Weights of a small GPT-style language model, trained from scratch on English Wikipedia.
Training: a variant of SOAP for these matrices, 322M tokens, 2456 steps.
Each number is 200 + 20 x the weight over its row's rms, rounded and kept within 0 to 999. Layers, rows and columns count from 0. The size before them is the row's rms in percent of the matrix's.

# down: layer 3 MLP down (transposed), 512x256, rms 0.125, rows 337-361, columns 0-63
# up: layer 3 MLP up, 512x256, rms 0.112, rows 338-361, columns 0-63
down337,065,189,220,197,191,190,217,231,189,193,217,199,198,213,211,193,200,216,183,163,156,166,243,228,234,192,199,184,236,224,161,178,201,203,196,172,186,158,190,157,187,209,228,198,193,163,183,210,215,231,221,194,212,200,177,213,193,212,191,189,196,210,240,230,154
up338,105,197,201,207,218,229,199,188,229,206,179,248,176,205,157,199,198,187,223,179,192,221,205,228,207,196,191,196,248,226,141,194,231,190,260,173,200,218,201,195,208,244,183,220,223,203,207,185,182,154,207,199,202,184,225,202,154,186,181,165,218,181,182,202,203
down338,086,225,216,209,221,207,208,195,226,219,230,186,228,226,204,183,225,176,204,179,178,213,223,173,233,235,192,149,214,165,163,186,208,184,208,175,219,175,199,208,200,187,191,206,199,214,211,182,191,163,179,195,198,191,191,201,179,198,192,198,196,197,196,179,179
up339,077,180,215,223,211,210,202,174,222,216,217,200,185,184,197,204,197,190,180,191,225,233,210,189,176,166,188,196,177,227,215,207,206,157,190,185,194,202,172,229,181,187,156,219,191,214,199,205,223,215,203,186,221,189,203,231,198,198,212,232,200,208,200,206,196
down339,058,196,229,193,188,178,195,165,217,171,239,148,181,191,204,200,192,196,172,178,208,192,184,213,219,190,217,215,188,228,207,183,209,214,200,157,194,222,214,181,178,203,194,197,178,192,188,170,208,188,217,208,228,177,200,213,215,193,209,190,204,240,206,150,198
up340,054,207,172,237,227,215,187,207,197,192,176,213,195,191,218,196,201,198,215,194,218,177,210,156,211,179,220,222,234,169,202,205,176,216,201,159,177,156,182,208,213,180,217,175,179,206,226,180,198,197,168,200,183,219,218,186,237,175,189,202,202,174,182,202,213
down340,049,194,205,194,192,204,202,190,211,162,198,228,206,196,183,234,191,205,165,175,188,221,260,170,235,196,191,199,236,218,203,195,228,207,167,215,202,246,214,222,230,189,202,200,224,192,214,175,198,188,187,229,197,205,201,166,213,214,204,211,183,212,230,203,180
up341,103,218,204,191,168,201,208,224,218,188,216,197,180,169,192,194,199,203,205,179,221,233,202,213,217,196,148,213,164,215,184,208,218,176,215,202,195,218,199,160,224,206,174,214,174,195,228,198,157,210,233,205,194,201,178,224,202,178,204,212,137,188,217,208,184
down341,081,175,231,162,230,210,211,217,207,166,198,215,152,244,198,235,185,198,208,208,187,188,232,209,201,182,188,192,186,225,199,190,200,196,191,208,198,204,185,190,221,185,230,218,189,220,164,216,162,189,178,187,199,163,177,212,205,191,185,222,188,155,216,223,191
up342,062,150,196,159,205,199,186,204,224,195,199,192,196,191,180,189,196,195,166,193,229,210,190,199,173,167,172,217,213,160,199,198,211,177,222,190,179,199,212,178,203,195,202,211,220,184,200,178,179,236,223,208,208,178,218,219,245,187,198,222,210,184,174,192,212
down342,058,191,204,204,171,164,195,200,223,224,216,185,177,174,205,181,195,214,252,177,189,223,208,195,196,226,205,191,206,196,188,207,195,208,196,222,181,188,180,206,200,208,210,201,189,187,165,187,204,206,212,200,209,175,205,226,203,198,201,213,231,187,181,194,223
up343,103,155,182,224,158,182,171,186,213,180,205,205,213,213,194,188,233,165,227,189,201,200,231,192,203,211,218,229,181,217,189,234,201,189,196,210,199,204,209,181,247,194,200,201,180,198,181,179,174,204,190,250,206,198,222,204,199,204,221,216,204,179,216,202,204
down343,083,158,203,224,176,194,204,193,190,186,213,192,218,197,192,197,224,168,198,194,178,207,227,238,232,171,180,210,196,210,191,223,234,193,212,223,193,204,219,197,210,186,198,199,208,249,197,190,176,189,183,194,216,190,182,208,186,218,210,248,169,200,214,220,202
up344,113,191,145,155,195,195,240,193,227,195,177,206,209,204,163,221,228,217,183,213,224,199,190,205,247,196,188,230,211,208,182,211,190,229,202,177,188,197,186,198,227,240,182,203,156,236,221,203,216,198,201,178,193,190,196,211,206,209,181,184,220,207,243,203,191
down344,094,177,176,193,200,185,212,213,178,208,202,208,203,211,202,214,206,213,193,174,194,180,185,217,220,191,201,194,239,205,188,243,202,197,174,173,184,209,191,205,220,225,200,204,177,197,201,209,211,182,208,201,205,191,215,185,227,195,206,161,215,196,200,214,185
up345,087,208,204,211,223,192,214,205,205,204,224,191,197,183,206,188,200,197,181,204,243,235,206,202,171,203,236,200,202,207,149,177,182,205,196,247,200,251,208,212,185,158,198,188,200,241,218,229,239,200,216,222,207,195,240,230,234,204,138,161,176,203,221,172,209
down345,056,150,161,205,215,224,163,181,205,228,183,174,227,210,199,192,210,211,190,189,174,211,213,189,199,223,194,173,210,207,195,209,214,218,187,202,210,192,225,179,198,185,219,194,208,172,196,217,222,206,232,178,188,164,180,199,197,217,241,164,253,208,216,169,186
up346,106,204,211,219,215,205,209,194,226,207,194,198,202,205,197,178,149,213,195,213,177,226,192,205,184,244,180,234,153,203,263,186,211,202,204,217,193,184,186,199,181,205,192,223,208,221,222,192,169,187,227,229,169,192,224,204,161,205,225,198,179,162,158,186,190
down346,089,186,222,215,216,198,184,205,191,194,187,186,207,205,216,176,193,229,214,208,173,210,212,198,210,219,187,223,195,202,207,178,185,196,176,220,186,196,201,211,195,188,229,221,216,229,158,179,145,209,189,165,184,217,171,178,211,200,208,195,230,192,193,213,203
up347,103,218,181,228,226,204,231,183,208,202,164,197,193,214,207,185,218,183,193,195,226,202,205,189,188,209,173,214,216,175,172,183,207,180,205,187,188,194,214,199,204,209,196,243,189,221,193,202,216,194,221,180,213,217,218,225,206,199,164,228,213,192,239,187,166
down347,078,236,169,189,212,174,200,225,195,225,193,154,225,201,221,180,216,227,204,216,192,189,200,182,162,191,167,221,206,237,235,198,177,177,183,229,182,227,204,206,207,193,218,177,221,203,208,182,182,180,211,190,235,246,195,205,222,194,201,186,200,216,225,221,165
up348,096,182,225,202,216,180,215,208,231,157,183,220,235,205,199,223,204,176,195,190,197,202,203,182,234,175,188,189,217,202,189,200,203,177,183,189,187,183,185,215,205,205,199,226,169,163,175,213,178,191,199,187,205,240,177,225,214,236,204,205,209,169,215,173,156
down348,076,209,214,207,196,190,172,205,194,207,238,229,141,206,212,177,196,219,201,174,151,199,219,193,213,212,197,209,204,184,202,198,193,192,226,187,175,205,212,205,186,189,207,218,210,201,189,187,210,194,193,196,206,211,165,195,231,228,167,213,218,195,215,208,181
up349,106,189,230,227,204,203,192,202,175,158,208,233,233,208,195,207,157,216,212,202,239,226,184,216,201,207,196,198,225,156,173,183,200,194,209,214,222,192,189,188,229,208,216,224,185,171,234,164,176,210,198,200,193,202,197,229,230,185,185,190,214,148,199,187,198
down349,084,178,221,203,202,174,198,219,216,231,218,206,235,183,205,227,202,221,201,184,185,204,207,198,198,187,169,179,229,160,222,180,210,218,207,206,195,200,193,190,200,145,204,179,188,218,218,168,198,148,188,183,237,152,171,237,222,181,177,222,255,190,198,183,172
up350,101,206,226,224,212,174,214,225,196,202,187,188,198,192,188,178,197,196,211,215,198,213,197,251,203,206,220,196,237,182,212,182,211,188,193,227,179,213,165,218,198,194,163,182,208,248,204,208,199,202,171,190,193,164,222,245,222,204,184,181,221,195,210,212,203
down350,079,210,192,210,195,193,189,225,213,187,192,193,213,213,193,213,230,199,218,208,220,196,211,212,205,201,169,218,206,197,184,189,207,170,161,237,231,243,165,218,206,219,198,227,192,208,191,194,217,186,179,177,191,164,191,182,199,199,192,213,191,201,188,205,204
up351,108,221,204,193,214,194,195,179,201,165,200,221,158,198,212,214,188,206,205,222,213,171,227,180,169,203,218,184,190,218,212,153,221,239,174,216,206,222,230,210,180,206,193,190,238,178,219,183,202,227,214,239,201,195,215,182,180,207,210,231,189,178,200,191,217
down351,095,216,191,171,218,216,191,198,192,194,195,198,187,209,198,204,197,162,195,224,182,162,184,194,227,198,215,177,214,183,174,211,200,228,152,201,213,204,217,225,194,207,221,205,215,169,170,189,210,197,179,174,227,187,215,176,229,206,240,210,200,258,234,217,223
up352,106,196,230,185,191,204,208,202,176,223,210,179,199,155,208,214,171,200,227,217,203,201,192,170,220,197,192,201,171,226,188,226,199,205,225,193,190,212,211,201,191,174,228,179,205,180,247,186,207,200,239,186,211,183,184,197,225,185,212,200,210,207,183,179,209
down352,084,221,200,176,191,178,197,221,220,226,177,193,180,201,169,191,185,207,203,216,227,181,210,192,280,198,200,194,208,250,198,202,195,183,168,220,212,195,225,196,158,191,202,216,145,234,213,218,192,180,192,180,217,177,204,205,196,239,190,207,205,190,181,170,204
up353,125,175,204,210,201,201,194,204,213,174,219,204,237,181,204,189,197,190,213,193,212,205,184,183,207,187,181,184,198,168,255,168,193,226,199,210,221,216,206,204,241,197,193,212,220,194,198,166,185,178,227,190,199,177,204,189,176,208,195,171,183,215,225,201,166
down353,100,155,200,183,201,217,191,197,175,197,215,229,191,208,187,186,220,259,210,192,207,222,162,200,204,225,205,196,158,189,209,175,211,198,215,185,192,179,189,196,217,217,222,193,192,176,235,187,206,221,215,216,212,196,198,203,199,189,231,187,215,207,193,218,177
up354,113,217,204,236,176,171,207,180,216,189,205,213,189,181,181,239,189,184,218,207,189,202,176,193,210,222,199,191,189,224,216,183,226,188,198,190,204,193,212,192,179,203,213,192,214,235,214,223,179,210,182,209,188,219,185,189,210,196,196,249,164,170,197,222,246
down354,099,163,190,219,196,254,217,209,202,181,190,178,218,245,158,215,177,193,221,221,179,219,226,193,182,199,175,237,212,187,221,213,194,209,200,201,190,194,208,223,198,157,234,195,201,186,180,206,172,196,180,215,196,196,178,174,204,199,206,215,187,246,244,221,233
up355,101,190,191,159,196,253,199,193,219,216,185,212,191,167,175,233,177,191,206,175,222,209,189,209,189,202,170,220,209,174,212,212,201,196,211,228,235,193,188,163,204,184,229,200,183,181,212,164,202,182,230,191,196,208,181,221,225,173,184,215,181,203,201,187,181
down355,085,201,201,166,208,211,180,209,217,207,235,224,179,220,218,221,192,215,209,174,203,216,185,210,190,207,184,184,195,189,233,187,237,189,204,144,212,211,197,183,201,182,188,201,195,207,200,218,221,166,161,197,231,214,213,208,207,211,198,220,201,201,174,201,187
up356,097,212,241,182,201,151,197,194,197,196,235,204,213,206,167,183,229,213,231,187,219,196,223,182,207,205,192,192,197,204,205,165,219,192,205,215,202,211,180,230,221,197,210,202,205,194,191,211,222,181,192,185,219,212,184,208,207,211,209,225,193,204,184,214,203
down356,077,210,165,195,177,195,222,234,202,212,195,198,220,225,212,189,231,242,228,181,227,227,239,184,193,183,201,195,190,204,184,196,185,205,164,207,220,209,205,224,220,179,267,245,217,191,202,219,207,193,207,205,216,195,216,195,199,188,230,183,181,185,198,204,183
up357,099,217,242,191,231,250,159,183,179,202,188,190,146,215,197,187,215,193,184,224,198,222,219,220,189,182,202,163,215,217,167,184,217,196,217,191,182,207,194,180,176,222,184,199,217,201,203,170,199,214,196,204,237,202,222,170,218,213,194,202,204,189,234,218,186
down357,074,180,184,212,177,213,204,206,196,202,201,167,222,197,221,198,199,202,230,251,145,115,176,207,198,191,232,208,238,184,215,203,215,222,212,207,184,196,199,198,177,176,202,227,235,210,208,145,219,224,232,201,211,178,207,183,232,199,219,199,213,221,199,207,181
up358,108,191,221,171,184,224,224,225,196,197,211,187,188,203,254,184,183,205,222,211,196,175,172,182,214,194,194,190,157,209,200,238,197,212,194,161,204,199,197,211,182,164,184,205,189,182,191,177,207,204,178,214,206,188,187,196,169,197,205,174,211,197,180,195,196
down358,103,210,168,204,197,198,208,218,171,182,195,212,195,177,202,203,193,191,237,177,205,187,220,178,172,187,220,173,179,200,193,170,206,229,222,215,220,198,200,205,215,191,177,234,195,171,203,168,226,192,199,203,164,199,189,220,209,203,197,210,182,180,202,195,200
up359,109,264,165,162,164,226,187,200,205,197,233,203,156,175,201,177,188,201,176,206,205,193,173,167,184,225,234,220,211,211,211,236,204,216,196,179,192,193,177,231,209,204,189,205,179,193,198,217,182,209,202,186,195,225,221,206,192,206,175,170,177,242,205,188,198
down359,092,212,171,178,194,176,245,194,236,202,196,178,201,203,183,166,177,188,227,177,204,185,152,205,210,195,227,221,196,190,197,191,187,205,177,198,198,220,190,201,226,233,186,195,198,160,183,239,193,182,201,169,185,211,157,179,211,216,203,168,200,212,191,202,233
up360,097,222,211,221,205,205,269,163,209,213,183,244,206,169,192,222,208,227,194,172,206,191,212,216,196,183,225,188,214,202,226,147,203,206,238,211,172,175,184,193,198,162,190,187,212,173,206,219,218,190,193,195,218,200,197,220,238,206,162,201,187,200,200,182,194
down360,081,203,209,208,196,195,223,196,211,193,208,252,200,196,210,175,187,199,177,243,240,183,183,198,192,204,193,210,208,187,216,190,225,211,220,234,211,163,198,227,205,202,215,191,203,213,192,187,197,181,180,170,208,181,154,174,207,197,212,186,213,188,173,192,198
up361,090,185,213,179,185,246,170,160,234,208,211,200,196,147,190,192,182,163,179,222,165,219,200,186,184,210,217,192,208,227,175,192,229,187,203,202,238,185,180,209,196,184,190,188,216,215,201,197,183,226,211,187,203,197,217,228,211,208,179,223,203,206,206,185,163
down361,076,218,211,202,194,182,204,190,185,216,198,204,230,217,182,206,189,178,200,229,167,216,182,204,186,216,198,208,171,223,187,186,197,203,194,195,231,207,220,212,187,194,188,211,186,197,194,192,177,169,171,178,225,265,224,224,221,202,233,208,195,202,218,215,159